Weights of a small transformer language model.
Size: 13 layers, width 128, 4 heads of 32 (2 for keys and values), MLP 320 SwiGLU, vocabulary 8192, 4.34M parameters.
Architecture: RMSNorm before each block, rotary positions.
Training: a variant of SOAP for these matrices, 3218 steps.
Each number is 128 + 24 x the weight over its row's rms, rounded and kept within 0 to 255. Layers, rows and columns count from 0. Numbers have three digits each. The size before them is the row's rms in percent of the matrix's.

# k: layer 8 attention key, 64x128, rms 0.191, rows 3-31, columns 0-127
# q: layer 8 attention query, 128x128, rms 0.193, rows 4-31,36-63, columns 0-127
# v: layer 8 attention value, 64x128, rms 0.35, rows 0-6, columns 0-127
# o: layer 8 attention output (transposed), 128x128, rms 0.289, rows 0-6,32-37, columns 0-127
k3 072:160140108135162160119128156124137089149121083147092105136118110129149116169115117127148108168118109120145149076135153161120129126122093127127136180120113163116127147148128112120121137127139150069103099135174126129136121137107125146158114099112106109137133144154071084161107122137177199100128128148154128096108140083118143154127146119119103113118158120160076129120122131065108142123112
q4 090:120133161114132132156122103082147158115098140124147132142085135098132160109120123132128139161120108117123115154088104088144178154103137170085133106105138141152160078117113156142154141150075136095142148134118126132123152101135158151132167111111101104129126103118131149069159143093116133155099126142128121161152118133145100164118146086108155115092127124087177114138122139162182123106099
q36 105:128111130118135156112118128198179127079139151143156154160122132117093109135127111144141152141122113150110149156132160087118127126110116145157129081090127099159140146122128125133143131146147106163115089131137155094127166081143136154142167111093123142105133140105134109134133153074122107109095121123144167100132109114143159159146121163129176093093142097130131120054098117142098120149144
k4 079:093132109112147114109133140126101134143135124135080131121182114155160117087116123104089126112188127158072158104157103136132124134121145119114118146136114139175123089152117109136172118160141182166162116148133148134163096152152143151144116108108168138118116148159120116121122186133142099135131153101095118132155102114111140142137081143159101098102132110153095119106135112168098154151155
q5 066:084150134152154141137106134167131140141143120139145159132120120163117173142142099167134116131112103138160129128128132155127140146151131138137142057119110106134147110141119167093126139103091101123135098116074135132115163126108073152124123074114141125119113142127118178155143180103145126100114105085117133107153177123095127139097153158100158170134142108115110125163149133127164131087172
q37 110:123159103145144102138111166172155123092109117113111135088159120129158116056168177147119150115098153081164103080093113070131149144116153167130096106119095098120113109112133159189142113131107151156110147124104133110135157131134136111129116148127169123141105093142110146090142107172122127122114109125132112146115124141099140155091119105155138147115154147118142100135122127148141164125128
k5 079:163084108162165143127153148114104123140163116141104152165137152137125120139125118108152131131140151115157113097135092149141138116099107134169138144132093119145144110153114068142128135110155179100135122115149159112098123125138101170118149105094103110096140167123082102173122153128143164087157134066130094115110073101146114171113133131145106115106132129105094110156118135156112131108095
q6 079:135159124138110108150175149101125147119152130120117149065143082114110106099157167151093118106163130123095142134128105108127157155085136093152059143151139115174133105153120127105137121138133105137126153122106142165146146158153126113136103127114108115148102141104091113156138138093153123080139123138114136128125095071111154132129154128177150109072160118132150099128145139147123120095168
q38 123:140108149164143080126126126144081128156180139090134123129115106166130169100146126093114112124186131145107129123106108163144170161135123127195113140128118121109113167122160130160134171141081163122140178128143134116123081110107139112141112128162162134100105103121152109110165142123093128132144118136123133140151115144114089116104114132130147199159156109121136136168143109131109126159125
k6 096:117072140103132121132137116116155113126157088167133120138079093126154104160111145165168162147103116061127153121144162152150113172097101122110190162128103130119098128147123145132140137104149168123138123149131109147136102147141106139108171085127135115133126120096121155145121146116159147137139137118180118087116104128137169128164140134099091110111138096130110160161108154132139119093098
q7 079:143180122133102100131134109115114167108138096148117171161125112149119158092150155152140113113125171070080127159110131160087124109131132110115093139150150095156133119174145151132131162110142141080134106151114161120092117131147122158152110119135141136092112126125160093129149147122131079130102108120142121108116067152115119104112156137135117142106118088144154105092168136187136137152130
q39 100:141178129154154067132150191160149139104106135146120129127160104114158119102164137166121125105112141052129099114120109137123168121134122116154095141147102089122075142126144178160120145108096151129132160137141124136076110122157122112129107162093088124143101102134120114114160118174116145118124139142155145155174132167149156122118121142112124104104130137126123110157166143138146149134125
k7 088:131160113168180146129151145115125147123114119166146115121134142126141162125149088095156150163142147101153153097151048130114117120125105129137161163139115138130112099172147102101134132110138094156116100099106155139130122124120125151112114205103152130139101104142104147165119101123089174103130102135127091144122119063132136102124100095097115113130116111113090123136155115118135114152102
q8 084:083107131183108131114104174167163133117143137168157114143134168174173145124143113135109157154140108130122124107069111142099115135141140142172120126158172143151165138121136135162135128131108105176096122102140088130069101147126084115158132099130130094120139139147106153129125113134129100124127102115135135112164124124138179158089112170108146126119118163102131122108160154122133118098155
q40 110:116146144123115097142109093123156140111109119075137158185134117124143171104150085131141114097144089140112123112097117123118128130152153146164126163107140117092167134154134147113128124163135154154138125106097086097144068144172096139116124124122155095121117123109150121096127102107107123140139124132151141134146130171137157144117100133085086163113121174135137118178163156147103169081108
k8 087:132132131151120118111109156094118153140104104136070110128152111169106143140164147136104101160151106152117108141105164163118167129141124101119134091077111122136097167116128128116110130170121124126131130149110113114124147110110117074187124113147169132130149148147114093157110131152108109109104148150086122132128179141159079139112175117145142147133101125141140086072161158104109140121160
q9 096:063125122158099129136105111176105166094116122163118118097137132139129159114158159150156090114121131118165121192146098105138107110167162120129128157145147150085124129124159112139120146153124147120131144148122129114086119128145150113149113155121123121092136138130099135118134142141144065117111135141144135130136161172149137123166127088122130155115135153068067137095169090127122146100104
q41 121:126139134154137134139118136172135159126126163137123135108130085176168157105148125150169105079122121119144125088108113125107106132152120108128162131157148110134105108114125149145116117097139119153132105145114141156096117113148090128118165081127121115093124159147103137120100135177113079115129122138102087120165191174155074127093136140154165090101127137128103141131098162098159152125151
k9 090:123106163138116137093173164168127145127140143110115184119116110153130147094143107162140102108129103177094119060160139069113092146126146095154117130081096126146139126126149154146128120150141136151143155093158103083113079157109160136096113123150103114159173108125131124132118127121108148113156119140140162125139117170122119113150138127119100103145126158131127137125142110105117136182166
q10 101:111163115103158152171134126123103140167124164109168130145166115164151117180154126150125167156174108123140120189105099143172148126110124141114127135136093141100094146111176091127141159125133137131126158116141140107155137103112144147139127157181133149112110128115107130139186125123186129096111130140126125132168075132143093142172135137141157131116125124102116135128150136117166094106106
q42 093:122107110068081157170142170157139131114172139097152101118152125095112102134128154119102186182118149107140136121152144091122137096104089144063143090094105134139160152113145138145134155146129142114111145130105109122146121116112142123114130151127148157153108083107122153137149137110178096129113131098125146139104073095116141117129149092118106138150167106103113139126145147128134118160114
k10 091:128142125109172147192143139135128137115150150132133147109108113088150145141106116113149151160177137153163125141114128118094134105086152150082137137105125144148146134141140097166163097110130144099128144077143150090094167138112145138097103127163144115111142136119119157087119112095118183122135146126114150181160123115135152092133176124113117110160115144152117120117084110122153095079106
q11 098:134104134102161168149129133181101137134093123135110119150137141122117141127080108112138088124083160144129096095064113158098183125147127114103113152131088093118121163146109147135139149073159166133127139135166130111078161074134145130152147136134163088109073138091129122107146148108116164138155136148153145099131116147130127119129095132148157145122120100137124159129118162135132116138125
q43 110:154130119153114108155142084134083159130123114146142118151121073168118115117159092124131078103128117143109109131131128122126115115143063124122092132111154131149107157140136099125157139128144132146103120142137102151125110089190166139090134148080118109128122166113159117145176117093117127122181119151143083117151146156113116131114153147142106130112103110119114121075154151147116073129170
k11 088:107144137123114121101123092165135117168155118111117150142104152172113178171098117125137106140153124107144167124129144144081161142149132141087099141102145130130072115134141101138136144120138148122105163088117151116135124091123158092131106058145163141129080122112116125089137138110065129111115095113146140101116104091129140158130075102117153127129139098137127154136111163114127127132173
q12 107:106104124134113151097128113142148102105136144122088141156165112065101147138168113146153121122112129116165135138147099161098104112130117113098131104140156180115190149127119122127155105125129129110152168134126093077130106136141123085180158104150132141115131099144111168123114169113166098145129151157135114168112155101095076140118116079159124109156144136102143110140129128144142151095130
q44 094:123122086107117112122109112098162089101156131120151159146118165069120107122107114125121193162119111118151124147133142101153143140115152161091111140096119132132147112115103090164165129104113156101126097139175145124164172122137119117163147180118141154154088093114108130121125137149149130114099183123135181139106117122100162134120123126159137066104123110128121110125105125115144111154107
k12 082:136075091148130150158133122142144104157098100110134124153136124115136113105144134111104150154212105103171113145178118113123126141095123140139105103156100137144154118144100139093134099151132110108164139110160131114115173144137108131138116149137125136172168123132135160144127154115121082166143096142104094121115074109089129088162138150168121151164112140176158114138129148108135109124145
q13 092:099095107139119132137121087126129130081106088172158156147150140101153135146144129096131145131120131120122142120094105140109098109166145127161123155142122149143100170160136134104173133151133089105144104153152105153107124107115179119180142105118152138137123073136128079140128138125068161139124156131147106080158125143123103115139136098154086160165125103124103115123127117120094179100137
q45 104:146149129121109116143134107125157159101061115155132148129129173095105132127121093145097175097148096130151117121121122115114123103089128132169153147118147123156136129087105172153121111148131147114120105135126069133150154128170133123103117147093093077176160147160120137112106118166125171178116101129163135122122140172116131126115145148102125159104148117127169118133147105163091154108115
k13 091:118132144149115071110084118147148056114126114113139170146136105184106105136133137094103132124107139087117133126132137116135110146147073115146141170111086115141098094127165104135158146143139159148114108112121141119138118092114117168158151101141153152121138136136169165113125103112142114105141141099114146108159114142145134067147103096149130109186145102145114136096106090114136155141103
q14 099:177128115128132130084117109098160156068150158187159111149146174152145128138122121147136100106112137141091144121194111148146156116152099151118133159094150123111144154096109116085147162165144103132150111129164125098155154107124150109143136144112090126152138096153131117135172080142127152131139125081152127160142124124110146139123118106115120106132110124078144126091133090121120111151112
q46 096:102108105127108149112125116093131106109134122146169109133106164079148124172173121075135140130116137091121131142118114139143126125123105141087146116138129097102082151065087155132098133143149151123116119097159137092114133081094159148115156165114124106121140118146129154115125121130133114127109128139107125098114103096124097185102122079104142117161128135098079102107124118131105083120073
k14 085:143126123119145098132121162136127144145131148142136126157094123112134102105083113147126107203147133122121128121133163085139118103112124156092139099168103167149150124144129142056099159120113111092136109161159139117132185160140128140146118074143123125132166104095149123099127140092152146151116164114137099144147123090114171169091153106162118088130127116139129162118125112124112144167135
q15 108:137100124120130105126101139127160128115131102119122106155103120142143109133137119138133113141122119101119138120113125132156167135101101127112122182103190161103110125095134128110141157123112173167130163129151119136175138154109160083148155174131155136127161117163142131152193132109115142142140154097103153103108122096093127111138181112152092091129107098104136106091122160093112159112187
q47 102:135117094113134158081112171153153129104119127146149081108151105125150120151149144104158143141078139088133126144149128113136144089149112119081136112103114137144116100127120155126163106118119102136131100151145118145083150110150163133118140180126113154117136101174095121156158151132091114101131149115117142166140112144146131128134169110202177081126124141131127086076149138136123134129159
k15 092:110125088133081125142159108121133095128134074133146131106143115115119097110166123135141171123071161093168121087102134142124137133139113108121085153128172126117112100101140149089161147130139131069136142098141122135090130155110109179091153102134095131140107149142089112201115168108137131101118136143138129093086127130100119107123119150143118087140123139137111136091122147109122113097126
q16 061:116149096141107096165089129123096152128113144146124120133113123119144122112147115104109119126153110162101118128117101114114134129144164103112097138154150144127156139108182169154096087128103116093127173127126138180126167115119171112086097150133143113130155152131132097096120105110128206109121146134132137131096151135088084138128128086161105178153151122128170084120147171141123139123126
q48 076:149123146094121100102133101124106132187140116121109078127132121095166168160129147131104180161135093118126126153135129133079086125137110112121144088128146124111123119141125125158145151166112116083177159152173100103144128117116125115115121130163139111122125120157116116081166119099120127098070149101125138116130148136077161133145116104126131138169126110111170122102098159134177114152144
k16 053:107136186146091095089145114124132127077138115125105180163129114164103089151130128147143087130146143095114114102103132127154143122137111127125153143157107155115138085133147125116129122090189181164090112128140107139124114134127121144155131084152125157119130152154148122128148133126168060138157104091105096111135139106139141124121159119100125127087104111130097126154147115148121082158150
q17 068:087129115108128107096116142116127118127128119135120110082127075104175105090125151128129103151134154084174134109148127149156081097140108106134111139100141117126079143092111093124124109151099148077175105082110134141115093116077149124121127162071099133134126145126140119141138134126150141184119132126131143172084107173139098158105157133144115118163134090155114146135131128125133139137136
q49 070:121155114150106145153149097151112112112119134078157121124137139137135169195144099117113152135110135141123086103128161142098130107145152151149115106165148104113152143111162147142102114191171135115122108138104124101082116152090114147125095142176120132094120137115102123113146055085101140131124079146146178099087143150114158111140118129142119141112132141138134126115158160143125143123150
k17 054:115096124142088120170165119136106136117101142132143126153096109161131119183159121146126116114157132149053131152122118133082173146137098132112152139100142095085140100103137143126122091196132114135166132151152117139166157125180142131120148160138126117135145131112110104109152124118132091111102120126104163099158144114156130084192116117141135146107136131109155124101131147136167141122100
q18 076:145161095118138149158142127108146105142129092145135141164120136107158134136095100149155121140138170164127151179130129121086135145126093141110133106139105106145163118104116100088092138124122138095112128092114153147119136127188114165162146100125129136139137145119124093086144105118104100166107150142149146082144120163093123091102111148102127104128077112130073129083156121148153085099122
q50 090:115097091114133129133124145149151139127133129171151081162118167109113103114123088113132123174088153154180133173124155082131158100141142160131096101131170099139170127101122146170156146128161110130123104153121138148106129119138123135155146098114130160110135116150094129131128150123091076123122116116109104113119109144119130134138129135111146104119070131133133097075132071144091082136163
k18 064:131126137105139161107176122151088129139109156121108102116139136127124161143114180106099106112095114125153147137147103118071094123151166181120107110139143148136113141110128138108156111150085108140197168147096120111099152167113134094091096139114153129098123100148125153126136145156163079144111132155159149118105127160128142135148131098171140141172153140126133156162114162141110151128138
q19 075:148125133150114115148137121098134065095132089149127124089128149149088108105104143131119119151144128125135134088113167139118122163136096136146133151162142149124119135136164131102092157125177126089101103141118128087138148130139139109158123056106156149142121115150132110133088097177165128129123094169096099059121148123092166117109106126100127160122144117126116116138127124149090091156136
q51 092:162121136117146142082150151179188135103063131134128125136115135163159109099141128143166125070137143106141139107126142127147133137123078120111151120149087129157108121164111134131109084110110147137098145126086113102137131141157118119132120120072138116124138149148134140131147126176123142125127151146114101136141129101136158086120133091113122162175171143138084173186143126115127116101104
k19 056:144161141129072121125110126124149123111176103138179151131107092119185107116129128154154152096086137107114119097102096102153144160091095129122126157162143121120116106165113095116082151136168139124110111077126144138133099109135072141138144124124121124110143179080105117131143112086146100113137142109119130155073133129109135130090134146118130096112146115138083141149125131137131108157088
q20 091:190141141154138113166124176184141148134136126096147154140134159121127085133114157197146153130138150148099100120104112155128152148106127111135091169146149114123147136128133123080136162083153126137134128094089166126108116136091141101124144073099149186116146148131121119133152111138172107184112129149136136158096109104107155142092110154124116127122151146129126117125150138111125136132109
q52 096:149141102138131109139128141168192148120076124117086134145137116127124084170145137194124119133065123094120103101106170103149175127127104154098126126135101116085129131138122127139106117082089132129138130136096091120110124106096128098105124119106149142124092134131141142089146138143099119122102156126131131148098157150128160119124114109133148100126143136145084145167143149101146199119122
k20 085:149118154110171123128124105112125124147131131145137152160062159128135077115149086144149116118122112097101129119109139105143152121108091134086105162139127093121149120125109131119116159098173127105085099132123152132117133128139114166145203137151077103127143149165123162109106112126106158105156145132137117103159148081132163152123128125086128089114129131099107143140141093133161076123101
q21 070:107169137128110123124116140166144084102141117128117127123134098182120124145124144127128116108150161046111130065118158119126100162135126139172108153146160135090124139167134134127128121127124173103126112139169132139119129124147123141123079127153148098149119134118101135158095095137154102071135126121120092083087134101093133117117135113155108129139169101146127144170137152135081130159158
q53 099:156116169132165128108121141109116130141141143093134141111122136159174125113119092128135131073140138153149099133127098147167108171142059114151133153157097123150106135144086179099122107118106120116138122133097138100162135118131116123143192126106086081129151132160145140106127159153141132092154134132106094151106142158135110148103158136141112105153177120132125151182124089120141126118093
k21 077:142137125166125149149145107138122126135144105128111160086139128118073164092157138162099140119120133113132113110145132118110114102128148123116134085140152088152133083104155154130140091181126116115118155120093101133101124149174168124130125131111114120092158172108100119124110128136138132174122091102129156171094156170126091083118083145125158121096124168101129112115150102127188107131113
q22 082:151166119116146125122124108136115122129095145105127179124095153124134146129109085127121138135133134124122153162125093105130129127144081140092129170167117153136137173144119140104102135135144075159144122116126112059172143128118129137159132116101093093099139154146177112102148127109096190139094108131148095121121104132126116209126164123112103120141132096154153143125150130124115138080121
q54 093:132157147173138127183104139131125149146132127131141113155128095144113131146128164160167114100152137112096153140088135148122158149183141113129097140190139140107141157131167121152097130108086097164118171120114099107090124084094118106147120081110130128087098152107175105139120150157093122123126147130139133116148134152135115112114135175075150121157141131126084149148138126116104137113155
k22 095:092110149127151090117098135176104155138122123141142118108099142165122130150129081161137118117111124133150102118093141096104119097129134139097107092129136142133084072110106154165121173172089129164136130164125112157106114128162123085121145095139143108124156134143103107099185136132137113105142141119113122139080087144122149139140161174146141167114140105117116124154112115099162128169165
q23 078:105155151144147126123109117106134127119110123146093078113139148141137160136144151142145127068151150132115137104133116128122124147151128119125151136168147126127111149124124137141136091135109138142125135139147116092120116121137105111162126094154162142172168128191136101091104128153130143159171169140166170083072147174114091082174128134102143149143147158138077148148137151085111151148116
q55 106:133123148094127123127135067134113102150076103139124148163116149124137117123098078105147124131118127168093122149165135121140093128136099099163160137144145129125082118137121129089103077133146167131156094140112120139124110123132135123131165082096123107161183132110129092110113139104154152141154138145154114088098102097137119115164123097095077131141125091150096165133110143115096108111091
k23 096:111156169108119114152106115151135121110080158127142102148094125138126138107105126125117111150161102157072147130130144116140115134172164137106105100116146117121134134140114131146117148171079140147162157162135096127124115141116136153147131124176139125078137119090135100106134151098114081143133133099112163148118107174128131137102121142179129189194118163144151119078115122140165151142136
q24 101:132096098103082155118152122166132141182114124129105154137152096163145123141125127117127143182133120090148122117123156118158126093150139112177138134124088101144145131106151154122088148115100144118154124113131145149103115152123145174088163156125109139115107140119126156119144088133113125109138091127138114120161082152157138142098086074171122083165113141108145088133136122176092108143121
q56 083:136132162163150143158123110131114135158136119106121123143094166132090172115164145089155112135145113114162083146133086125124156134091153110137147105123146120134138126140111101127140130131115134123117155103079109119093067115114113194089129170138103151138154163104086156125137098158163169133120112131108141124155154154120154127130159120164119129166099131143129068170129103134132134095118
k24 085:127135129084130111176109137160126114106115124164161168064154070159094168168139172142154139120090072090130104141114156132109125121170125122147124130137136112149143148107135134122124132163104127103117159113182121162102125141131103148145132098097121119130139118126121134153141116135079147156135111120113130154129088128153155094129120121167133141154118106162151127073119136146126168165136
q25 105:104172155134174128143151102149063161114148134146136148107122154154115161150108132096133133103104130095139115136181161135138161112116143156114132095105146134083099153134151120082163111092136124099118130161095129129131134129147113129142119149130124099132123106072167102129152123105168135125114110117122158139145117127179102137148143136092109193122123113099107133114152071138144124094156
q57 094:100160119112119116158107098079121144126111152179123138116158147088160151179085163135144125136120146130096133116131125151145128142144116134085096098113134159090109159119148175115136133147118097113104191133136140119125166130123098122197151118138129167103150149154138102141133066129134118140136132124122140133129093130155135131145110157145147099146151117136108182162167110147152157124158
k25 091:149149160122112105160157105142118113140097109143150119161100146161115136137195107155155123171121085120115114121155093125156109111125117117117164143117144122175136116106087102083130125159146128082093143089072116099134153121139151167120122164117162111124136150097137124122145135084159134098103134113126118098171129111140089122114162150092124140112144099109126124113182135102138116159106
q26 097:115146102120123127123167154173149148115102148136156159119142124161125094135116098158120140116125083129103117119108115159139131121157093083142116132159170136086091089113136133134096142147106113142134133130142165110103107123131112139129085110115142140155151128147158122088165114110118119128173139130132118146145096137147112151116169101116143091121113076174117171078183150084076105131125
q58 110:146154115171174138139139089116133129104118127099097112138147128133147132093132147141111128120150113168088097142156106182166109147100139127130160153120163109117115103159103106062100116094136074119124085124127142147168104162157092168157138120080117132137126162146117130122151154160158171143141130132126126124150129133145146167083173176141125139112140142144154143115145123109113130147120
k26 080:159144113125126134125139114130075137114141175103159100113160104152150105121175135117093077078121129112087131134131128137101096135168139129087117109139202126127089136159130120124164142139145099107143175130118135105134145156109137158147113111104129136127118141105127109133176087151127095123118152113116084121115117181165172131101121136138123151138117124153169126120162148084139102141155
q27 097:115124114124135145157126148150132131153105068124107145116142128131148071139098181143113132103088134145156090164161143129142070165130150152140151140130115098145124141073117137157135113096117167151097122086159174151139114138118141155137159124111122136135150121159123153159085116106089121118083118151132153114103151153123147154163144119155155094126173120109107140162152143102105139109108
q59 087:142130125117096132140098100099185130095120126144128197128162115154172103136096108167093131120093120129156123088159121132147110088139143112120131199134158164138137116131093081104134151146150128152110106100122107109152110149142123136143154151113096086146140135161110102137148119110148182161085120130118126133117105124135137152146127130108100092122119088119124160181148122129129135095134
k27 080:093146098145152148132130154111083122135116096123146110154144136114156086135173167123126152106113142175174108117136130115081136115129134112080128088130106109173106137101129179166112101109088141149153137113126165096157144108124159178140125102136085130150099114153154142064145143144130094132104148131125134089163148103134084131149125140135143154147138146149127106135133099106132159134128
q28 109:184101103108153153131115131137135160109124109136160122173113182135110082101079154120134156142123129160114125147143122120123112134111132154143128152130083148151136103114155142231149115105116152153106132137126158162114160113127146115115078138120141141132108067129128122111112124164143093176115126113120113136140130103115123138132081094138159148111150133171143141139144128127087133134153
q60 099:154169108094144159100102137115156119101103099116126137115133169102163133130089205113142173142129163140078116147108125127098154127121127163124134135065095131108148114142112143126143100101136125098148155107125147115157143121147145076144154121133150126107104096112128168099136125126148152097113112120139107160107085121160137123144181163166133125149177114158107153119137106136130131104131
k28 096:153096102134127173121107117145160125118121169177108072116134144096121097141156130084125126098136176140142126108132129089113142108156106139102130139151104121129082166101130103158146129082139147101125140145114128140145113095139155134120127191116157110163192110134116150139130114154113123129074133115145120131110168131123126100121092108125148075142161140135117095129096143131100083098127
q29 118:112152162106169083152110116131108097132119134101151122122133153138118129123162114174092113143128035133116113091134134103094100148144129086154126112055141110149117108119128148081188109123098171141130126147084104090119128134112157112115125136102136158157139122156131134153135146097159118140128136105117115113137152144130152125114149128116143073189122122139110118147137128102137127125131
q61 090:091151151105142112156103145114108137145119113155151118176127178121129109158114138128136135132140141174075155112103114144109117132135123119138084172121132142140140168164163164171173144153141151174132154131180164114110095165113139105144086133143148175133138135153110119130132090081123134181147144138119128140118137125152139179149082138134104116133115165119104128150134122120127083123118
k29 091:112176147125164113143161128106157152160107105104155109122108133125153119141188122120116133145127096134102050150107127110136147122149143129124132128134139141106110150160097152098153116140095114113156111159139115138117119149179160157176109131121092129094141123130147117156136125098158136103161137153155127110079147120113110156161186170082114105139137124132091134086121133137093165120138
q30 108:169157155073153122164124158152131120145116157147174125155091169130112091122088120139153142097125099145107094117144125137123131135135128115144108171089142122122096131116093165159141122131130136106121074123100145134115102072127166127097119103108130103156128148133099099147183111121124130159127129170116148148144097152145162142144121145144149107098152085174147157137135143138135102162160
q62 087:169148105096131120155182120130131092122106142139148096071123146109105152115170123107122129114141060107114116092131125097128143128187149104119141158108127084128114117118114142123155122074136123089119075109165113133096111151143152144130113129148165115125105116130137119144128100140099111128108119109148149109110150188148196133087101094087131107102109116133123134129126158129120139120135
k30 097:152143148186110142133124129126129145141157113166095100086093123084109095143136133098136118150164124131128106121108130103144108169114103128085121136148162100088098157129136105132118185125117141122144122139139119196092149099104127158120103115099149144134123130103102105125140130117152178096147113115112111097134150134145160128134112130074139109096143103114090132101192100170120099135126
q31 117:096087142102092119108145156117100123146134166092126131104144173099144162099125125130109138123086117049095142089123175095170137142138109143123129101123135125104113153144086125094111111137097100136155097110166143129137136156139118122092142166114122098163101123120138131110132129108108161129161159154120117135101137108109147100142127151115097095125120094123101140169130091073128163102140
q63 102:146105099117112122132124145165121093146158152135109124082100141099145098169134124133116133114140106093185140124148150112113126093099121172087170088165073132159173158135115135117156137128175151152137113127152101142138146132159129090118127120104105120140120084139127129091137119108156161145124116165118135138127125124135133099133178097150135114097132125125097099196108158090126117128162
k31 089:151109134098105167105152105094141087123135104125118165111092132125137116135136136134139159175089166117130068123094139115142144143107141114133143118198125151138140121103123133139114119163151121131134122091153156113121196120104139128130102138146137161094141160119115173144104136157155101105120153141160161149104114122134157128161181099128118095175113162121104116132094141162150166136111
v0 058:154128119125174102093141141111123169149159149119135193154146078097137137107149171106140111130118174107115155142108127114120108113095103135102065159116115124139171111148119121141118147132158122126117127145128100122164100164137141170135113188102146115146131105106129109126120129096138134135085162081096118152105136111122139140127128138149105108087133113136118125096117155147072172123164
o0 076:114137150146110136137123123140109152107114196153125127158110131136109136107130147137177114136077147161146117147118119130153110157117137126138132113175110138085139124114158100061090165108116145133129124157074147129122122142047126128178062124128143142154140125122161115145122123114093115153089104155132140098145098111154107171149169130134160131138119111140126159135102106119145137111137
o32 087:145120116117141118126134137119145110114166110145131152107147137086119118092130143155161159072162158083092199101143117119132118148096119123117108176139122108164121112150074146128153129132157119129109070126130105127116123109179133126090123124102104092114135123122103145110093119124161160131107128140157172147084116132127153154157134084112099097141165115139093116121104142165118130163148
v1 063:104114091110117104098111148138099123147171155143157087161116120112097127159147136128127121106148162096128108125132109112134120126153104147099119102142136126085111168129114097098123125075166138115173081115083087128117118120168125141153142110134112119171171112140126143137148126124130107148194123123118121118078118129112155103101100134146148123144170116131098154105188150125137111173093
o1 075:136105152155125177135132157120124106108108109083153108150131134120121130159147093077097128168131132135109164151154160116158119113154132099164124130168119152098178095146162159163092133133164108151129150096155075134110149123163100085146119106126126185131131092152128111134141111149089137136103148105120095110109107142141098114120137139150121143140130144105125107176110142093176105124128
o33 083:153110143118166120111135123121085153146165147125085147087135087148125120081147126157160118119140115138181108122118095096117128102092152148110122118096136108137120148102082125142088102124105152127113138170063147085162113143062127116112090109157144112125093155119129158132131138127131153148166089125108146142079129107134096144136138122109138145113133089158117158114149159126157118130142
v2 065:113126109124088105119130094131133124130109133160111111129134135099173113111086092137128127114160153098120149166109094100163160138100101117129117135175121146182137129093136135140105127140122169147146160090119130129169149127142154137145103117158135096101121179149147162077118108138101112081138119108144179121133132131063160129173102118137157131119176128147141125129145138132103139165163
o2 068:162106153098157156097150150131106133154112211105157126129165120141109146089123117170156106123137133114092127141133140155114162150143149137164125168106090141147081095158130126173128143126127132141126133133147138174108126075090136202095165136142167135126147115134112161114102121114113102134126115133145150120143121116149110118146130120116136169107165112140131133131141121189126109131156
o34 091:120122111149117117094132123168113104110125164155127087131115144091131094124122120121090144149141136115148144147119131091121103122099155122086117062126081123169170126099120138098140133099128081152100118102159138127146163148094114131135082158087138138109136123091157115141142151163155118139135121125099124167103090113116123170130156126142125084123105113147170094083160142120141136151177
v3 057:188163120109149160094132112153147092139130142155129132134071155157187113136140100108119095151105136129128104104078118074155140142136125127119126076133136130138110085080135151120183155152149138125138115159154146123114117129091133119158082098138168124146113134138103105143127162125133137087145108164107113100138173115128092097128129156122115127157126155140107131136151168144109110112113
o3 064:168116176134140166139183104135100133147151133125131125128130123140112158149150108121090169142095146162110140145133133099120097141100112121154103123133069146089138143134118126121146116108139133119127130206140156098138116121101137127109120162159141125105064110100119107122087083109091152109150131123149156157155126130096139107133132125086116125167147130117118189156108154114136100145166
o35 082:112134116103112135101111104143180133126129124145149125151111119129127143149116157104118120146138106127157112118115097167120161140197134111121170116121164095162110123102113129161134147141154148164111106115100107108122147082142145139134131067098180122090121152136090108123146157140117110138107094095128133068171104143139170136117144166118155083139092110128121107088167106119134152102125
v4 060:121120121125073128150118119178106089113126125123085120121130140120137149120150181089114139134094123157156096113173130170151116108094120119144157159128123113148124150147106178127139098143113121153102117100149170149123096156120110121173149102122137134110151142158118125088156101144136105171124117124092083122095082159143111128122149115110104141145113142145107158106154139169201120115120
o4 074:139100138151137122104092117131140108146139151129098150160127119097113134117184141150076110135105116107112146138131097086071126086149149117151087143132082138148159111149094146118128175113098169117149087113159120106138114076144109141148159107138098117124120082123123140141130120150120106143138122079091100115119177115139110132159143135137147104125085121121105074123153163117101136122158
o36 077:129106124083114115108157135083091121095112102112158081101116128133137095135091161117128077124105119122092111118124113154168118121135117151194142102121171141130079142124187161167152102124107137111116121124128147167111146120128146127154097159097155096121134130159104106168156117113138136090176170131128112111101130140122154098142099154133098161143150145119091137128130103147127128134153
v5 058:121122097099125123163145115142148132099080160118139112104127121106143175132156081115128095121093096118140146171149086137114142139145145101074162111105119115133120142140121150116158107098124106123165109190095146088138152152157150112099123183148101093101117111141141096158115115112128154133119105072132130126161116112119141110105150160103133132117126079153119157108140139121185136117137
o5 070:083109128140131130103180115137079132095178140127131154177158148136138169140159153173083141120121122161149127162105142136120116129112097117119137134127121125085089110102130088080141135156114159128155132135090137099133103145100108107103108108158141134128152126127132124121078141100086110108100102131106104146107119135118109136080195114116091149120117099124114108111121116071130149127129
o37 077:115141155072131107135123154121097085135103122127142118098131099125127192149126095125126112150084143124129148162124119165138089127127119129108112130135118166126131136142133146163143145136114114133130159115137137114102133107112172124161091166153073123128124116113155116116106123064089179137155169103169161124170101121116159154159091103109155092138152127125138153120157136138176108098128
v6 060:073131116145128115153107120151149159097170109106127109143151137092107122069185088180101161145159098146136104102129133112122109182110130127085150125190130135161101129084099153135139105156113138143105162159129116140125101128099096151146146129150155135109112107135115165133112151128156147114129146101100108109142117156112153141105120159108132103171156151125129137108104137099159115123128
o6 075:088120152127115132143155068123098125128145106151134144122159133139117126069142074098110141119144121149108118161142141108113121106125169119120146080092090091122146096140128124164101085155116082093147131122128138113124142134127110127130148102079140135110142167145152115163134148113153142107125106142126165138074113119131090123176139112156090089123143121141154179104096139117139135102082